config.toml
norm_place = "pre"
norm_eps = 1e-05
init_std_qkv = 0.0626
lr_head = 0.00785
final_lr_fraction = 0.0
seq_len = 512
train_tokens = 113900000
dataset = "wikipedia_en"
Each number is 128 + 32 x the weight over the matrix's rms, rounded and kept within 0 to 255. Layers, rows and columns count from 0.

# layer 2 attention query, 64x64, rms 0.204, rows 0-31, columns 0-63
[[149 137  62  83  70 113 148 120 140 117 105  70 107 156 132 143 176 142 142 145 134 137  76 119 136 159 119  92 120 106 179 156 153 142  88 139 149 102 126 144 118 123 163 123 109  99 147 164 127 108 101 160 113 159 133 187 138 116 106 112 109 108 158 112]
 [ 95 136 121 108 137 109 175  77 137 137 107 127 109 161 108 138 120 143 173 155  94 109 106 116 142  74  99 119 117 101 106 142 115  98 100 134 122 112 166 133 106 108 127 102 130 145 140 181 155 108 124 130  70  99  80 112 129 125 142 128 147 126 130 144]
 [ 80 151 139  92 135 141 193  86 134 118 124 111 115  95 137 126  96 139 137 165  94 114  94 123 123  85  91 121 121 116 111 164 102 108 122 139 113  97 129  95 136 132 150  99 133 139 169 157 147 111 114 124 102  89 134 113  95 145 136 125 119 170 139 135]
 [107 154 182 189 152 128 115 127 129 129 151 154 142 121 128 139 109  82 103  97 155 171 151 102 137 101 168 176 141 152  77 106  77 134 189 103  88 164 155 109 131 157  95 141 161 148 123  96 133 169 125  99 141 112 167  90 133 136 160 116 152 121 115 142]
 [165 112  68  71 133 163 120 131 114 140 100 113 111 159 155 115 121 186 142 160 104 101 100 122  87 204 107  89 121 133 185 149 191  98 113 165 140 103 136 115  82  96 155 109 120 106 150 175 157 147 119 116 155 173 116 146 118 105  60 114 119 143 137 147]
 [125 140 118  59 135 131 162 115 134 127 112  70 113 126 159 152 117 154 120 165  84  92 119 118  70 149  80 121 156 111 126 186 168 120 102 107 105 109 117 113 130 119 156 140 103 141 161 147 113 129  97 124 113 115 171 151 119 158 122 128  97 160 144 103]
 [171 127  74  39 117 134 121 172 158 130  93 101  81 133 140 123 140 171 128 160 137  68 102 122 137 175 113  82  97 129 157 159 202 116  78 128 164  86 142 145 134 122 137 113 118 142 154 153 145 138 135 143 151 143  93 135 114  91  77 124 163 122 157 136]
 [124  93 158 139 125 121 144  90  95 128 102 113 120 131 119 123 146 128 148 116 127 128 164 144 130 131 130 121 126 127 114 109 136 126 115 130 141  93 102 118  81 102 134 112 105 147 118 116 135 125  85 143 133 125 109 156 136 119 102 119 128  97 140  80]
 [141 131 133  95 127 130 154 171 122 175 146 160 106 130 153 128 113  92 193 104 128 136 120 170 102  89  60 116 126 140 139 131 128 110 144 178  84 152 119  73  76  82 114  93 151 104 168 138 166 118 118 115 144 108 131 157 188 146 134  91 132 169 139 133]
 [107 139  51  86  99 151  83 123 138 143 134 157 151 107  98 106 143 103 122 144 119  87  95  94 120 182 105 127 107 113 168 177 130 117 102 156 174 106 128 137 102 142 176 133  93 133 150 130 141 150 135 115 117 128 116 123 129 103 109 145 119 132 113 119]
 [162  99 140  70 119  79 153 139  73  91  51  89  90 131 161 157  94 164 134 157 168  90 111 161 108  75 119 125 102 120 102 129 155 132 142 157 121 144 129  87 110  67  84  56 147 100 163 201 147 121  75 114 147 154 140 126 118 149 105 114 130 190 116  84]
 [101 157 140 153 110 134 137  50 138 107 139 115 122 183 189 221  75 136 164 140 144 118  88 168 105  59 107 122 129 145  80 163 109 146 111 135  28 169 103 116 125  77 132  84 229  29 125 195 139  87 108  84 115 128 135  97 155 121 127  73  86 158  87 121]
 [118  67 177 151 108  94 160 110  68 104 118 113 123 134 110 122 146 123 122  69 154 173 143 163  85 156 140 147  91 165  72  71 107 116 114 142  96 176 125  96 159  91  83 106 111 129  84  91 102 142 134 154 109  93 194 119 113 110 178  90 105 141 107 156]
 [136  87 153  72  68  83 141  71  96 124 115 188 113 167 162 152  95 142 215 125 167 136  81 159 110  49  94  86  97  74  79  83 127 145 164 179  74 163 147  60  86  47 125  66 153   0 163 220 155  99  61  95 105 129 107 119 137 158 154  98  96 182  99  92]
 [114 125 157 182 142 124 210 111 178 140 116 104  89 140 169 175 118 161 125 156 113 101  46 163 115 105  63 168 132 120 163 151  75 109 189 142  87  87 108 112 109 118 121 109 225  89 137 173 173 115  88  82 185 101 160  96 164 139 106 106  44 158 103 149]
 [145 146 100 103 153 147  27 118 140 175 166 193 141 138  91 152 187 134 141 110 100 102 106 149 125 155 112 147 164 162 177  88 154 116 161 133 147 120 112  95 165 116 138 119  58 145 128 156 103 155 151 133 104 137 108 164 132 128 106 147 142 129 125 144]
 [141 138 133 106 113 151 184 112 121  79  83 115 152 155 157 156 117 187 128 146 121  94 125 116 143  80 114 116 117 105  75 154 108 159  81 104 103 167 139 118 158 147 107 152 134  95 102 163 101 107 107 129 161 113 113 152  78 107 158 132  76 126 134 127]
 [144 104 179 156 140  89 162 119 126 194 138  79 120 109 144 138 110 133 148 128 170 185  74 153  99 112 123 135 103 175 146 132 146  90 189 163 145  55  66  80 104 146 208 109 170 149 172  92 165 127 139  86  97 147 166  57 201 134 106 113 105 166  68 127]
 [ 81 146 104 180 133  97  75 140 151 118 160  65 141 132 100 165 146 146 112 110  49 144 104 113 160 137 128  89 162 168 211 165 197 101 105 135 185 110 156 143  84 117 158 110 121 192 133 134  77 104 149 132 107 150 169 160 156  93  74 121  95 106 114 145]
 [142 100 103 118 155 127 132 150 136 120 126 136  82 146 172 119 122 127 103  94 109 113 114  89 143 165  83  96 138 104 127 135 133 119  82 139 150 133 170 140 158 141  84 156 137 166 130 127 163 155 107 135 136 113 131 176 110  77 150 153 133 101 150 156]
 [109  92 127  86 143  88 163 152 149 113 149 125 155  82 158 103 137 139  91 127  84 138 138 139 142 110 134 106 107  88 147 145 135 186  95 129 152 110  87 129 123 147  96 118 129  97 118 141  83  74 169 150 140  96 105 137 163 160 130  95  82 150 119 164]
 [137 133 130 152 128 140  92 135  94  72 126 125 160 148 149 119 119  73 177  93 176 162 126 185 122 148 144 144 126 175 131 148 144 123 109 121 141 147 102 150  72  59 152 150  85 131  91  91  93 135 145 117  60 153 101  95 103 111 103  78 196 113 106 125]
 [ 68 122  62  94 130 126 175 130 165 176 125  90  99 170 138 192  88 157 109 134  83 111  97 135 159 142 109  51 149 116 178 145 133 129  80 134 126 144 154 131 164 171 117 137 167 115 132 178 140 112  90 104 155 124 168 154 145  78  84 118  83 160 116 209]
 [151 152 148 127 114 128 151 107  97 150 124  86 141  64 142 135 119 104 123 113 133 167 138 102  96 118 173 184 144 115 112  98 170 176 130 110 129 116 117  79 133 141 192 119  96 148 189 110  59 147 197 129  71 121 164 118 127 165 122 123 117 146 125 138]
 [144 152 119 135  84 149 147  74  93 121 109 129  66 153  77 202 111  74 222 106 154  75 174 144 155 108 146 126 139 122  47 151 144 145 109 107  73 150 142 105  99 133 128 132 132  36  58 164 130 130 120 151 122  93 131 100  90 117 109 121 103 112 115  94]
 [107 139 111  95 106 122 175  84  80 150  77 130  71 176 109 184  91  76 188 139 166 119 169 115 129  75  95  99 186 119  98 111 131 140  68 112  76 221 159 109 151 145 122 117 203  82 125 174 135 103  86 112 132 130 166 136  75 112 125 104 128 168 155 147]
 [160 153 170 122 109 130 136 122 146 110 170 161 120 113 164 105 112 121  77  98 145 166 104 113  68 151 142 103 104  99 106  86 133 146 172 116  89 103  90  98 137 130 177 123  94 120 115 156 153 149 184  85 143 122 149 117 142 184 145 154  73 170 148 104]
 [ 99 109 126 108  97 143  78 155 127 170 137 124 129 198 113 128 124 162 147 146 123 104 114 183 134 120  76  73 101 146 100 133  57 121 124 158  95 174 175 135 169 144  54 107 135  53 101 163 143 119  91  91 194 127  85 141 125 104 102 130 151 121 130 158]
 [105 165 140 150 132  98  32 165 140 202 147  93 127 113 104 177 115 153 116 133 105 146 155  96 154 113 130  80 131 177 201 186 159 119  95 164 166 120 159 142 132 173 140 123 159 128 161 147  92 111  99  93 105 156 135 165 153  52  99 131 197  91 144 134]
 [118 157 187 155 121  86 184  91 100 130 135 127 117 131 116 104  86 120 162 137 164 173 159 137 115 108 152  78 167 154  59 102 177 129 218 106  86 102 118  77 101 139 189 115 104 150 131 128 170 122 124  90 116 174 201 105 114 173 173 124  76 140 149  64]
 [121 117 142 144 124 103 151 130 137 163 154 105 107 158 141 165  43  93 122 151 155 158 103 146 128  99  97 103 116 197 152 170 136 101 175 170 113 126 124 108  82 162 146 121 182  87 141 103 198 118 139  74 119 154 167  41 204 137 117  73 118 138 104 171]
 [ 98 180 121 172  99  84 149 113 151 125 129  49 153  90 149 172  51 144 135 127 142 166 109  97 158  60 174 164 132 148  96 202 133 165  91  94 145 140 154 121  88 159 164 166 142  75 158  92  55  86 149 159  73 113 177  75 120 113 162  63  43 130  91 149]]
# layer 2 attention key, 64x64, rms 0.207, rows 0-31, columns 0-63
[[ 64 121 111 138  94 149 124 157 154 127 130 120 132 107 158 133  94 108  90 125 143 132 117 135 154 121 133  80  97 139 162 155 131 150 105  80  77 159 148 141 161 153 113 166 206  66 149 121 119 140 154  98 114 110 142 112 128 115 138 119 133  93 122 156]
 [122 148 106 112  78 129 112  93 147 107 136 117  76 210 108 159 110 177 146 169 142 105  57  89  68  71 125 148  86 104 109 145 128 156  92 190 103  86 145 107 158  93 217  97 105  84 148 208 129  90  90 152 170 144 152 172 101 106  78 121 113 192 140  93]
 [102 105  89 105 124  73 124  99  95 134 119  84 129 202 137 159 141 172 164 185 144  41  52 129  75  89 125 121 122 103 158 152 159 152 106 177 131 104 103  88 128 113 152  72 141 112 131 190 172 104  88 134 127 117 130 130 107 123  91 110 120 173 184  75]
 [143 119 121 131 159 148 153 150 107 104 110 112 148  99 104 131 124 110 144 119 123 152 153 152 165 170 116 149 123 144 115 118 140 109 170 109 162 129  91 102 140 107  82 154 118 140 126 106 111 157  98 112 101 130 144  98 122 188 138 112 143 126 118 108]
 [119 113 128 139  96 123 176  91 123 150 135 100  84 192 129  83 113 133 102 125 166  94 106  84  74 132 121  89 117 117  82 141 152  92  83 142  94  99 156 108 132 119 175  63 118 115 131 154 118 153  94 142 149 113 139 136 143  99  88 128 163 135 123 150]
 [112 132 108  86 101 110 108  89 130 116 124  81 112 187 161  77 138 167 164 185 156  59 121 126  98  67 119 103 131 135 147 110 145 120 108 171  84 110  98  96 120 132 146  94 113  83 146 136 163 151  96 142 126 156 107 146 103 120  73 144 124 162 168  89]
 [ 69 163 115  95  73 116 143  76 110 203 155 120  83 195 138 110 104 173 112 150 131  71 101 106  50 140 194  99 121 109 138 144 156 127 104 163 148  84 178 156 125 162 193  69 115 130 176 193 129 122  92 136 149 119 142 159 137  55  77 166 105 117 164 132]
 [157  73 115 139 171 112 136 165 119 108  80 108 171 149 116 143 166 152 175 194 137  94  86 150 104  80  71 140 118 137 133 149 116 128 138 172 171 153 115  86 163 124  95  76 143 131  99 137 161 110 145 138 129 158  92 100 146 114 127 106 148 168 106  93]
 [147  85 142  84 125 111 109 136 117  78 135 119  93 159 160 139 139  88 134 141 171 121 125 188 143 121  92 134 152 166 124 133 113  80 148 129  85 124  66  93 155 107 156  94 155 119  98 140 141 167 141 128 124 184  92 117 155 142 154 126 146 119 105 139]
 [117 190 180 141 139 112  79 106 175 149 172 145  91 106 126 125 152 150 102  50 105 141  91  65  67 158 188 113  91  92 126 119 171 130  97 114 145 123 172 156 111 136 131 137 149 159 182 159 100 100 128 136 168 118 112 132 151  91 129 136 127 124 207 115]
 [129  83 152  75  98  88 126 123 133 123  79  82 118 215 134 103  85 141 157 163 187  94 122 131  82 120 104  97 137 184  96 113 128  86 120 107  92  90  78  69 117  90 136  81 222 108 133 134 114 156 117 163  81 159 164 112 135 153 130 142 161 180  90  84]
 [133 125 143 115 131 114 138 150 163 128 145 130 113  91 145 127 139  89 150 127 109 131 107 128 163 129 143 119 105 135 132 150 112  93 112 109 120 136  96 128 113  99 116 116 117 134 119 128 108 120 134 136 139 162 115  99 152 150 131 116 142 105 126 143]
 [136  97 130 128 124  57 150 139 147  98  76  99 156 168 102 122 110  80  99 148 157 135 115 170 143 134 109 133 204 150 118  99  72 124 150 130  98 139 188  65 108 108 168 136 142 153 165 122 138 158 124 124 176 109 146 110 135 154 164 123 124 115 115 113]
 [153  56 189 121 114  90 169 170  88 135 137  80 144 195 116 164  93 167 203 114 182 143  65 143  52  67 107  93 115 137 102 103 171 107 135 123 109 107  98 115  73  71 110  94 155 101 179 127 137  82  95 146  89 114 176  76 165 148 113  81 135 159  69 113]
 [147 123 123 101  88 126 122 109 119 127 140 103  99 143 146  83 105 171 110 176 128 128 143 106 153  92 159 172  73  96 145 125 145 105 135 146  95 109 107 145 129 165 113  92 133 100  84 161  98 152 134 122 123 125  98 144 127 128 131 144 146 121 149 168]
 [120 122 213 168 109 170 155 138 131 185 156 124  69 181 101 142 162 164 114 119 112 113 101 105  56 164 152  53  32   0 132 136 194 163 111  81 116 165 121 218 162  70  82 120 149 166 146 148  57 146 126 121 157 133 117 121 106 108 106 160 118 112 168 120]
 [163 116 164 143 112  63 201  94 101 126  82 106  78 169 174 156  59 132 153 205 168 113  72 161 114  44  66 126 170 167  98 173  79 144 161 133  68 133  86  84 147  95 169  28 210 100 116 211 184 146  63 157 151  82 129 151 164 144 118 104 118 201  64 108]
 [122 130 120  84 132 133  84 129 142 134 147 137 128  90 122 135 132 111 100 123  76 145 165 106 163 180 174 144  73 139 176 120 137 124 133 135 113 129 175 156 103 140 116 175  73 151 109  95 104 114 187 111 111 166 102 101  92  95 147 138 160 122 171 127]
 [ 96 173  83 174 191 131  96 139  99 146 146 134 123 164  61 132 199  96   5 126 129 115 119 141 178 166 143 118 117 150 163 162 103  69 122 109 217 126 142 129 170  80 202 140  72 176  97  85  88 144  97 150 132 151 148 115 118 120 128 161  93 117 144 107]
 [101 156 125 134 121 111 137  88 134 104  85  92 121 167 154 141  99 132 114 132 175  97  90 142 101  81 109 131 171 155 116 134 127 131 129 115 117 118 130  88 101 132 147 126 205 108 161 143 142 147 104  98 153 127 162 155 111 126 134 143 106 150 117 130]
 [143 100 140 166 128 171 122 126  97  64 164 126 132 126 137 179 149 166  92 195  97 122 144 168 137  72 124 182 114 148 112 128 100 118 150 151 144 136  75 162 185 159 114  46  87 118 143 166 149  78 146 171 147 120 129 109 131 131 166 133 187 152 139 139]
 [135 165 147 147 169 103  93 111 107 157 133 170 159 131  88  80 185  94 167 120 129 175 155  65 108 122 124  97 144 147  90  89 170  94 147 129 180 149 108 113 103  93 120 169 112  53 139  80 146 142 113  88 117 142 182 120 152 129 147 100 157 148 101  80]
 [ 81 157 109 138 104 138 161 101 156 154  88 103  71 195 186 124 142 138  61 182 178  92  57 162 169  91 100 165 153 134 121 145 128 112 171 141 115 165 135 113 161 147 161  68 119 136 114 179  89 134  77 131 177 140 154 129  96 135 103 120  69 146 158 154]
 [164 130  94  68 149 162 100 142  98 173 187 165 174 104 109 151 141 115 100 128  51 157 147 138 127 164 150 122 140 120 170 128 132 167 138 141 139 108 149 149 142 105 127 179  41 160  73  85 104  77 178 143  74 128 140  93 134 151 129  98 192 118 116 171]
 [175 147 183 160 152 110 124 115 104 135 151 138  82 132 187 123  87 118 180 111 143 112  77 118 181  79 101 132  85  93 105 105 139 162 118 156  55 154 110 143 152 136  83 113 146  63  86 167 143 117  98 135 128 123 184 108 141 131  77  83 113 134  76 106]
 [141 180 145  90 140  66 145 101 109 102 119 129  96 157 187 112 106 142 151  91 170 146  66 192 196  99 117 113 150 154 146  88 171 147 156 133  63 195 125 115 137 115  75 126  77 129  98 199 119 148  51 124  89 116 145 130 139 129  99  30  65 132 130 127]
 [135 120 113 117 143 167 111 162 143 193 152 131 164  77 134 188  89 126 174 162  74 151 152 130  94 103 165 142 123  91 194 108 161 156 141 103 105 105 120 180 150 178 111 137 113 145 152  95 125  88 191 136 130 152  88 120 128 142 102 136 148  99 141 154]
 [163 113 154 168  50  87 187 115 142 159 115 101  42 201 137 115 120 148 141 129 148 137 122 127 128 108  81 148 126 102  67 113 109 107 151 126 101 171  96 114 118 127 102  98 161 139 146 138 126 185  89 104 176 132 128 170 129 155  80 115  85 164 102 109]
 [112 163  82 148 168 107 152 154 150 154 144 104  75 159 140 139 175  78  82  72  83  96 151 121 178 158 115 116 106 157 155 155  90 133 124 156 180 148 137  94 130  54 165 137  34 181  65  78 107 135 136 125 100 113 160 133 114 115 142 125 133 112 142 112]
 [145 118 115 137 171 134  92 185 139 134 136 143 162  76 132 139 119 117 140 101 116 165 135 131 169 188 170 113 116 119 190 111 157 126 124 112 126 127 190 173 122 149  91 149 105 165  98  92  89 105 211 135 125 147 103 102 132 139 111 121 132 101 130 148]
 [100 154 116 120 130 141 107 152 161 142 143 125 116  96 141 134 159 117 110 112  87 162 159 134 172 175 141 146  86 108 158 148 136 132 142 150 127 145 152 157 125 142 129 153  70 134  86 101  98 140 192 107 141 156  85  96 117 115 151 121 140  98 166 135]
 [104 152  97 160 157  99 139 136  49 169 159 145 138 120  76  97 132  92  72 140  89 144 148 108 178 147 124 135 112 146 121 196 142 158 157 154 194 118 116 122 133 103 171 127  47 119  30  97 128 123  98 136  82  86 167 102 137 144 121  89 154 116 118 149]]
# layer 2 attention value, 64x64, rms 0.202, rows 0-20, columns 0-63
[[119 135 143 136  84 102  96 133 125 106 127 135  57 153 126 107 106 145 129 103 139 126 188 142 133 157 190 127 125  52 124 140 119 126  85 143 131 145 156 193 138 128 112 129 140 201 123 123 108 120 154 155 134 132  97 116 108 107  92 154  89 101 190 134]
 [131 124  97 118 115  86 130 152 116 125 144 150  94 102 148 137 132  90 126  79 141 111  87 163 115 148 110 113 133  94 127 114 145 140 113 133 133 130 137  86 108 115 141 117  97 139 141 124 155 138 122 204 155 112 110 135 137 155 103 119 114 111  97 142]
 [124 128 149 124 114 148  99 120 148 185 137 121  94 130 121  98 120 126 131 124 124 115 192 143 150 106 111  81 100 156 156 166 111 138 132 129 130 127  82 174 132 157 101 138 124 128 102  86 102 160 124  89 109 144  76  98 137  99 154 140 116 147 129 121]
 [189 165 132 134 119 170 170 119 114 168 163 151 155 149 108 111  91 184 123 131 114 136 150 121  87 128 158 160  95 142  95 120 124 133 163 150 134 111 109 109 176 140  70 108 136  79 102  92  99 156 170  33 147 183 101 153 139 118 165 163 160 128 146 120]
 [140 141 142 148 105 110 126 115 134  79  80 101 108 113 113 117  95  62 104 168 142  89 121 128 167 153 143 175 143 125  91 193  99 117 145 120 108 141 167  85 112 151 176 139  98 154 137  99 154 134  90 143 129 129 106 147 150 200 122 138 117 113 111 153]
 [125 159 110 112 120  86 137 129 101 134 179 141 117 127 118 138 112  96 146  87 118 137 139 125 149 130 138 111 117  77 173 114 136 148 150 157 118 148 135 114 154 117  76  74  82 141 119 147 118 176 198 114 149 150 137 155  92  68 125 173  90 136 154  96]
 [138 158 164 175 121  88 127 114 154 129  99  98 116 132 138 116 106 109 128 143 141 139 149 141 151 172 117 125 139  77  84 161  94 122 126 124  90 165 183 120 131 147 117 152 133 175 189 125 104 117 119 126 112  95 147 144 118 157 100 159 117  91 136 167]
 [129  99 138 101 156 184 148 115 134 224 163 129 158 117 135 163 155 120 132 172  97 120 124  80 183  99 129  96 109 170 201 130 116 147 169 120 121  84  94 170 135 148 132 140  78  96  93 119  34 146 188  66 129 204 126 128 143 100 135 153 127 162 138 106]
 [169 148 118 144 142 111 102 140 126 130  86 108 181 109 113 133 114 102 134 160 148 155  88 162 132 152 158 146 173  86 115 121 119 110 116 103 100 108 165  71 147 111 172 124 130 126 149 143 160 128 130 183 142 104 160 143 102 146  88 109  88 105  49 115]
 [109 146  88  75 120 123 128 127 119 136 158 124 159 135  99  81 122 160 133 130 139 117 137 124 134 116  94 146 133 131  26 163  99 143 113 115 127  75 186 101  95 165  94 133 136 111  79 133 100 145  67 126 115  91 129 158 143  93 143 140 147 157 126 189]
 [144 117 117 136 115  95 142 163 130 115 123 152 123 140 108 131 152 136 144 124 146 112 108 147 114 143 115 139  93  74 135  75 180 135 131 154 115  97 124 129 158 136  95 108 122  95 111 120 152 170 199 147 146 203 129 142  80  81 110 151 114 133  97  76]
 [129 172 131 122 103 171 124  94 139 121 174 117 129 148 109 123 113 180 132 129 113 107 192  72 132 106 175 108 102 132 142 126 123 141 122 157 118 107  86 168 152 165  98 151 104 110  94  87  62 116 122  64 119 200 114 111 134  94 134 146 145 141 196 144]
 [149  93 111 117 125 140 161 108 129 179  89 127 122 136  90 106 111 135 113 141 128  81 130  56 130 126 110 129 115 149  91 150 119 142 166 140 107 101 145 136  99 173 117 152 164 104  92 135 100 151  57  60  95 139 136 150 124 101 134 139 127 121 141 168]
 [ 86 131 120 131  93 131 114 143  99  72 155 124 139 135 103 104 164 176 148  80 139 114 158  83  98  82 116 177 146 147  97 107 145 131  85 151 193 154  99 165 114 115 110 136 137 137  71 131 104 121 138 139 128 167 163 132 128  83 131  98 150 163 212 181]
 [123 149 119  91 102 101 161 124 147 131 165 139  95 144 160 117 160 156 113 100 146 142 162 156 142 184 142 133  80  31 151 124 150 154  84 139 115 124 171 174 135 113 110 110 131 157  97  93 101 123 150 128 130 137  88 136  97  88  95 145 131 151 155  80]
 [ 95  95 138 165 148  97 148 162 110  65  86 108 174 134  82  78 101 121 130 131 158 110 136 157 139 130  85 145 152 123  70 128  95 139 132  91 108 119 146 103 107 114 143 107 153 123 107 154 165 144  95 149 116  89 138 127 156 182 126 124 139 130  85 136]
 [129 171 159 131 116 103  89  96 143 118 114 109  92 113 156 151 117 125 135 142 147 142 187 144 138 181 168  70 118  62 171 170 141 110 110 157 105 138 178 173 143 145 145 125 142 179 174 134 141 108 126 136 126  91 147 134  89  94 119 132  97  89 170 158]
 [ 82 149 127 168 127 175 118 127 186 121 123 121  97 105 165 146 128 161 167  84 123 186 131 117  84  99 111 147 114  85 110 120 143 114  84 130 133 210 118 176 142  99  57 164 188 131 142 136 113 117 144  95 138 121 122 101 126  71 158  89 123 108 219 147]
 [100 118 109 107 134  57 151 137 149 128 192 139 103 130 171 126 147 109 110 106 139 129 108 128 197 148  91 117  95 133 106 161  93 135  86 129 138 100 143 164 151 124 135  94  98 134  84  82 123  89 135 168 132 140  66 153 128 159 127 123 143 182  98  96]
 [142 112 134 116 103 161 130 120  95 186 104 119  99 136 135 140 174 136 126 135 134 126  41 100 129 132 203 180 139 164 164 102 170 138 106 133 137 105 151 150 125 125 130 181  81  70  91 114  91 116  71 128 158 168 121 128 151 127  94 127  90  72 114 144]
 [165 119 122 108 152 173 180 143  97 136 107 117 175 168  87 126 103 152 115 138 103  95 108 122  72 138 190  89 138 135 175 122 143 129 191 100 123 140  93  98 117 108 134 101  95  93 155 137 123 143 103  76 133 106 148 135 150 148 127 141 185 144 124 133]]
# layer 2 attention output (transposed), 64x64, rms 0.209, rows 0-19, columns 0-63
[[207  67 107 134 120 117 129 146  80  68  66  98 109  86 142 131 162 106 129 124 131 122 114 130 136 124 107 138 113 160  90 125 139 141  73  79 129 136 122  92 138  97 101  82 104 148 101 121 138 128 134 120 136 149 147 123  69 138 166 136 128 119 151 152]
 [152 139 134 158 128 124 102 125 123 129 123 168 124 107 134 117 142 103 166 130 128  96 119 133 106 127  89 132 155 162 115 124 124 166 129  57  79  98  89 122 115  99 185 139 110 135 134 130 171 154 146 129 110  80 127 123 123 133 125 127 122 113 151 120]
 [110 119 141 160 168 145 181 145 111 139 112  96 112 116 130 139 132 135 105 111  94 125 166 117 122 113 131 140  97  89 134 120 174  84 126 147 145 143 154 104 169 155  96 131 159 122 148 107  78 108 118 157 130 151 147 148 103 123  99 104 103 121 123 138]
 [132  84 146  98 188 135 120 171 126 192 162 107 158 133  76 146 180 157 115 168 122 130 134 131 176 157 162  99 152 128 153 113 159  81 106 161 172 147 132 140 140 135 101 163 163  96 131 135  83 126  85 115  93 120 145  65 189 139 119 179 163 150 133 105]
 [132 118 110 193 127 136 130  93 160  58 131 128 131 131 139 120 120 145 121 151 123 192  66 141 138  84 128 119 115 172 145 124 151 126 130  77 170 121 174 151 114 128 118  76 104 141  96 176 165 135 162 122  49 143 143  86 132 167 118 114  76  88 131 145]
 [166 101 159 116  71  88  95 151  82 114 160 152 125 124  97 103 167 141 140 149 137 122 172 134  96 164  97  90 182 159 129 122 122 138 101 111  92  69 143  97 102  79 134 150 110 127 135  96 118 129 123 126 117  65 124 121 123 116 128 108 151  62 160 126]
 [164  92 106 129  76 123  94 137 124  70 119 113 131 103 131 137 102 137 116 113 157 169  97 143 128 101 198 125 112 140 115  94 153 129 118  75 119 123 156 118 129  92 139  77  93 139  69 157 136 127 147  98  78 171 138  93 135 152 121 110  94  94 130 138]
 [ 76  87 177 159 158 152 179 181 137 146 127 128 127 175 105 146 146 150  47 157 105 154 219 100 121 155 120 138  99  93 108 117 141  78 160 181 146 118 162 143 144 154  94 176 156  96 160  98  83  93 128 119 150 137 115 141 145  66 112  65 120 150  79  97]
 [165 136  88  95 123 107 105 117 148  81 165 155 101 128 153 103 124 109 131 144 156 132  83 108 116 104 140  75 121 143 126 130 104 169 133 126  97 115 129 127  89  62 169 105 120 125 116 176 196 140 133 115 108 107 124 123 170 163 134 111 112 143 120 153]
 [ 75 122 132 135 122 156 111 128  81 112 128 131 143 154 117 148 107 103 143 114 102 158 135 158 143  95 133  93 133 135 163 123 150  96 103 142 117 212 103 104 171 137 121 115 162 133 155 157 117  55 130 122 137 134 109 126  94 149 144 153 120 125 125 101]
 [198 116 128  93 150  84  96 121 137 164 134 171 159 108 127 122 164  94 134 140  88 105 152 120 101 139 121 113 179 181 131 144 103 138 139 102 127  81 114 111  80 100 154 166  95 124 146 125 139 169 138 129 136  48 121 131 133 131 159 124 116 139 169 139]
 [104  55 150 139 171 132 171 153 101 148 102  76 120 159 110 136 150 139  92 157  89 140 171 136 165 134 122 146 109  82 128 135 176  81  98 185 190 177 160 128 168 151  44 138 141 125 124 116  79  92 108 120 144 138 131 137 120 104 148 143 119 136  93  89]
 [116  96 115 144 151 161 106 118 110 102 130 103 182 139 155 169  99 157 138 138  77 171 144 169 114 125 142 113 136 134 155 128 138  63 105 146 153 169 146 151 140 160 132 135 128  96 123 120  90  88 164 104 153 151 118 117 138 116 142 136 102 123 149 105]
 [103 130 149 112 126 119 152  81  84 120  62 132 132 144 126 152 134 112 144 123 118 137 163 159 131 151 119 159 117 130 129 161 109 136  92 138 162 159  90 133 163 145  92  98 133 161 152 120 111  91 100 120 170 139 108 126  54 102 177 223 190 136 114 109]
 [165  56 103 137 120 110  92 175 103 127  69 106 135 109 104 158 154  79 149 123 122  93 158 130 119 102  90  94 151 195  98  60 153 134  92  91  95 112 145  60 115 107 101 161  97 135 137 126 120 132 110 119 130 113 124 146 130 128 172 106 131  96 151 134]
 [134 194  92 135  92 112  78  79 156 124 161 168 156  96 140 170 128 123 133  69 121 161  72 176 107 116 142 102 119 167 179 120 136 134 155 113 125 110 112 129 119 115 156  80 125 173 121 130 163 128 144 127  96 139 134 115 105 164 117 144 115 142 139 157]
 [189  61 103 126  81 116 142 150 100  65 106  66 115 125 178  93  87 130 118 111 142 140  92  92 137 102 154 139 108 109 103 109 110 132  87 106 105 156 165  83 106  91 109 110  78 104  82 140 107 125 138 134 124 139 146 131 132 135 136  93  80  88 131 114]
 [145 107 138  54 118 125 137 138 116 171 103  96 144 147 140 146 121 165 155 121 204  67 153 140 127 130 178 167 160 156  92 140 100 157  78 125 136 135 115 150 133 154 155 102 150 117 108 106  57 137  79 131 153 199 134 172  63 121 111 188 159 143 149  98]
 [ 65 118 109 158  87 142 154 144 147 175  96 144 109 108  70 130 144  91 163  68 109 125 175 106 117  98  81 121 129 162 129  85 171 141 171  67  91 129 154 106 107 158 102 139 115 173 173 134 142 131 149 114 125 109 120 113  95 111 153  91  92 110 146 161]
 [168  96 112 117 184 145 172 130 171 122 111 116 114 132 166 136  92 121 125 177 125 147 164 111 138 133 103 156 134 136  81 150 123 115  94  90 168 137  74 181 147 124 154 157 144 141 145 155 161 106 159  64 127 132 126 135 133 131 168 132 179 162 125 109]]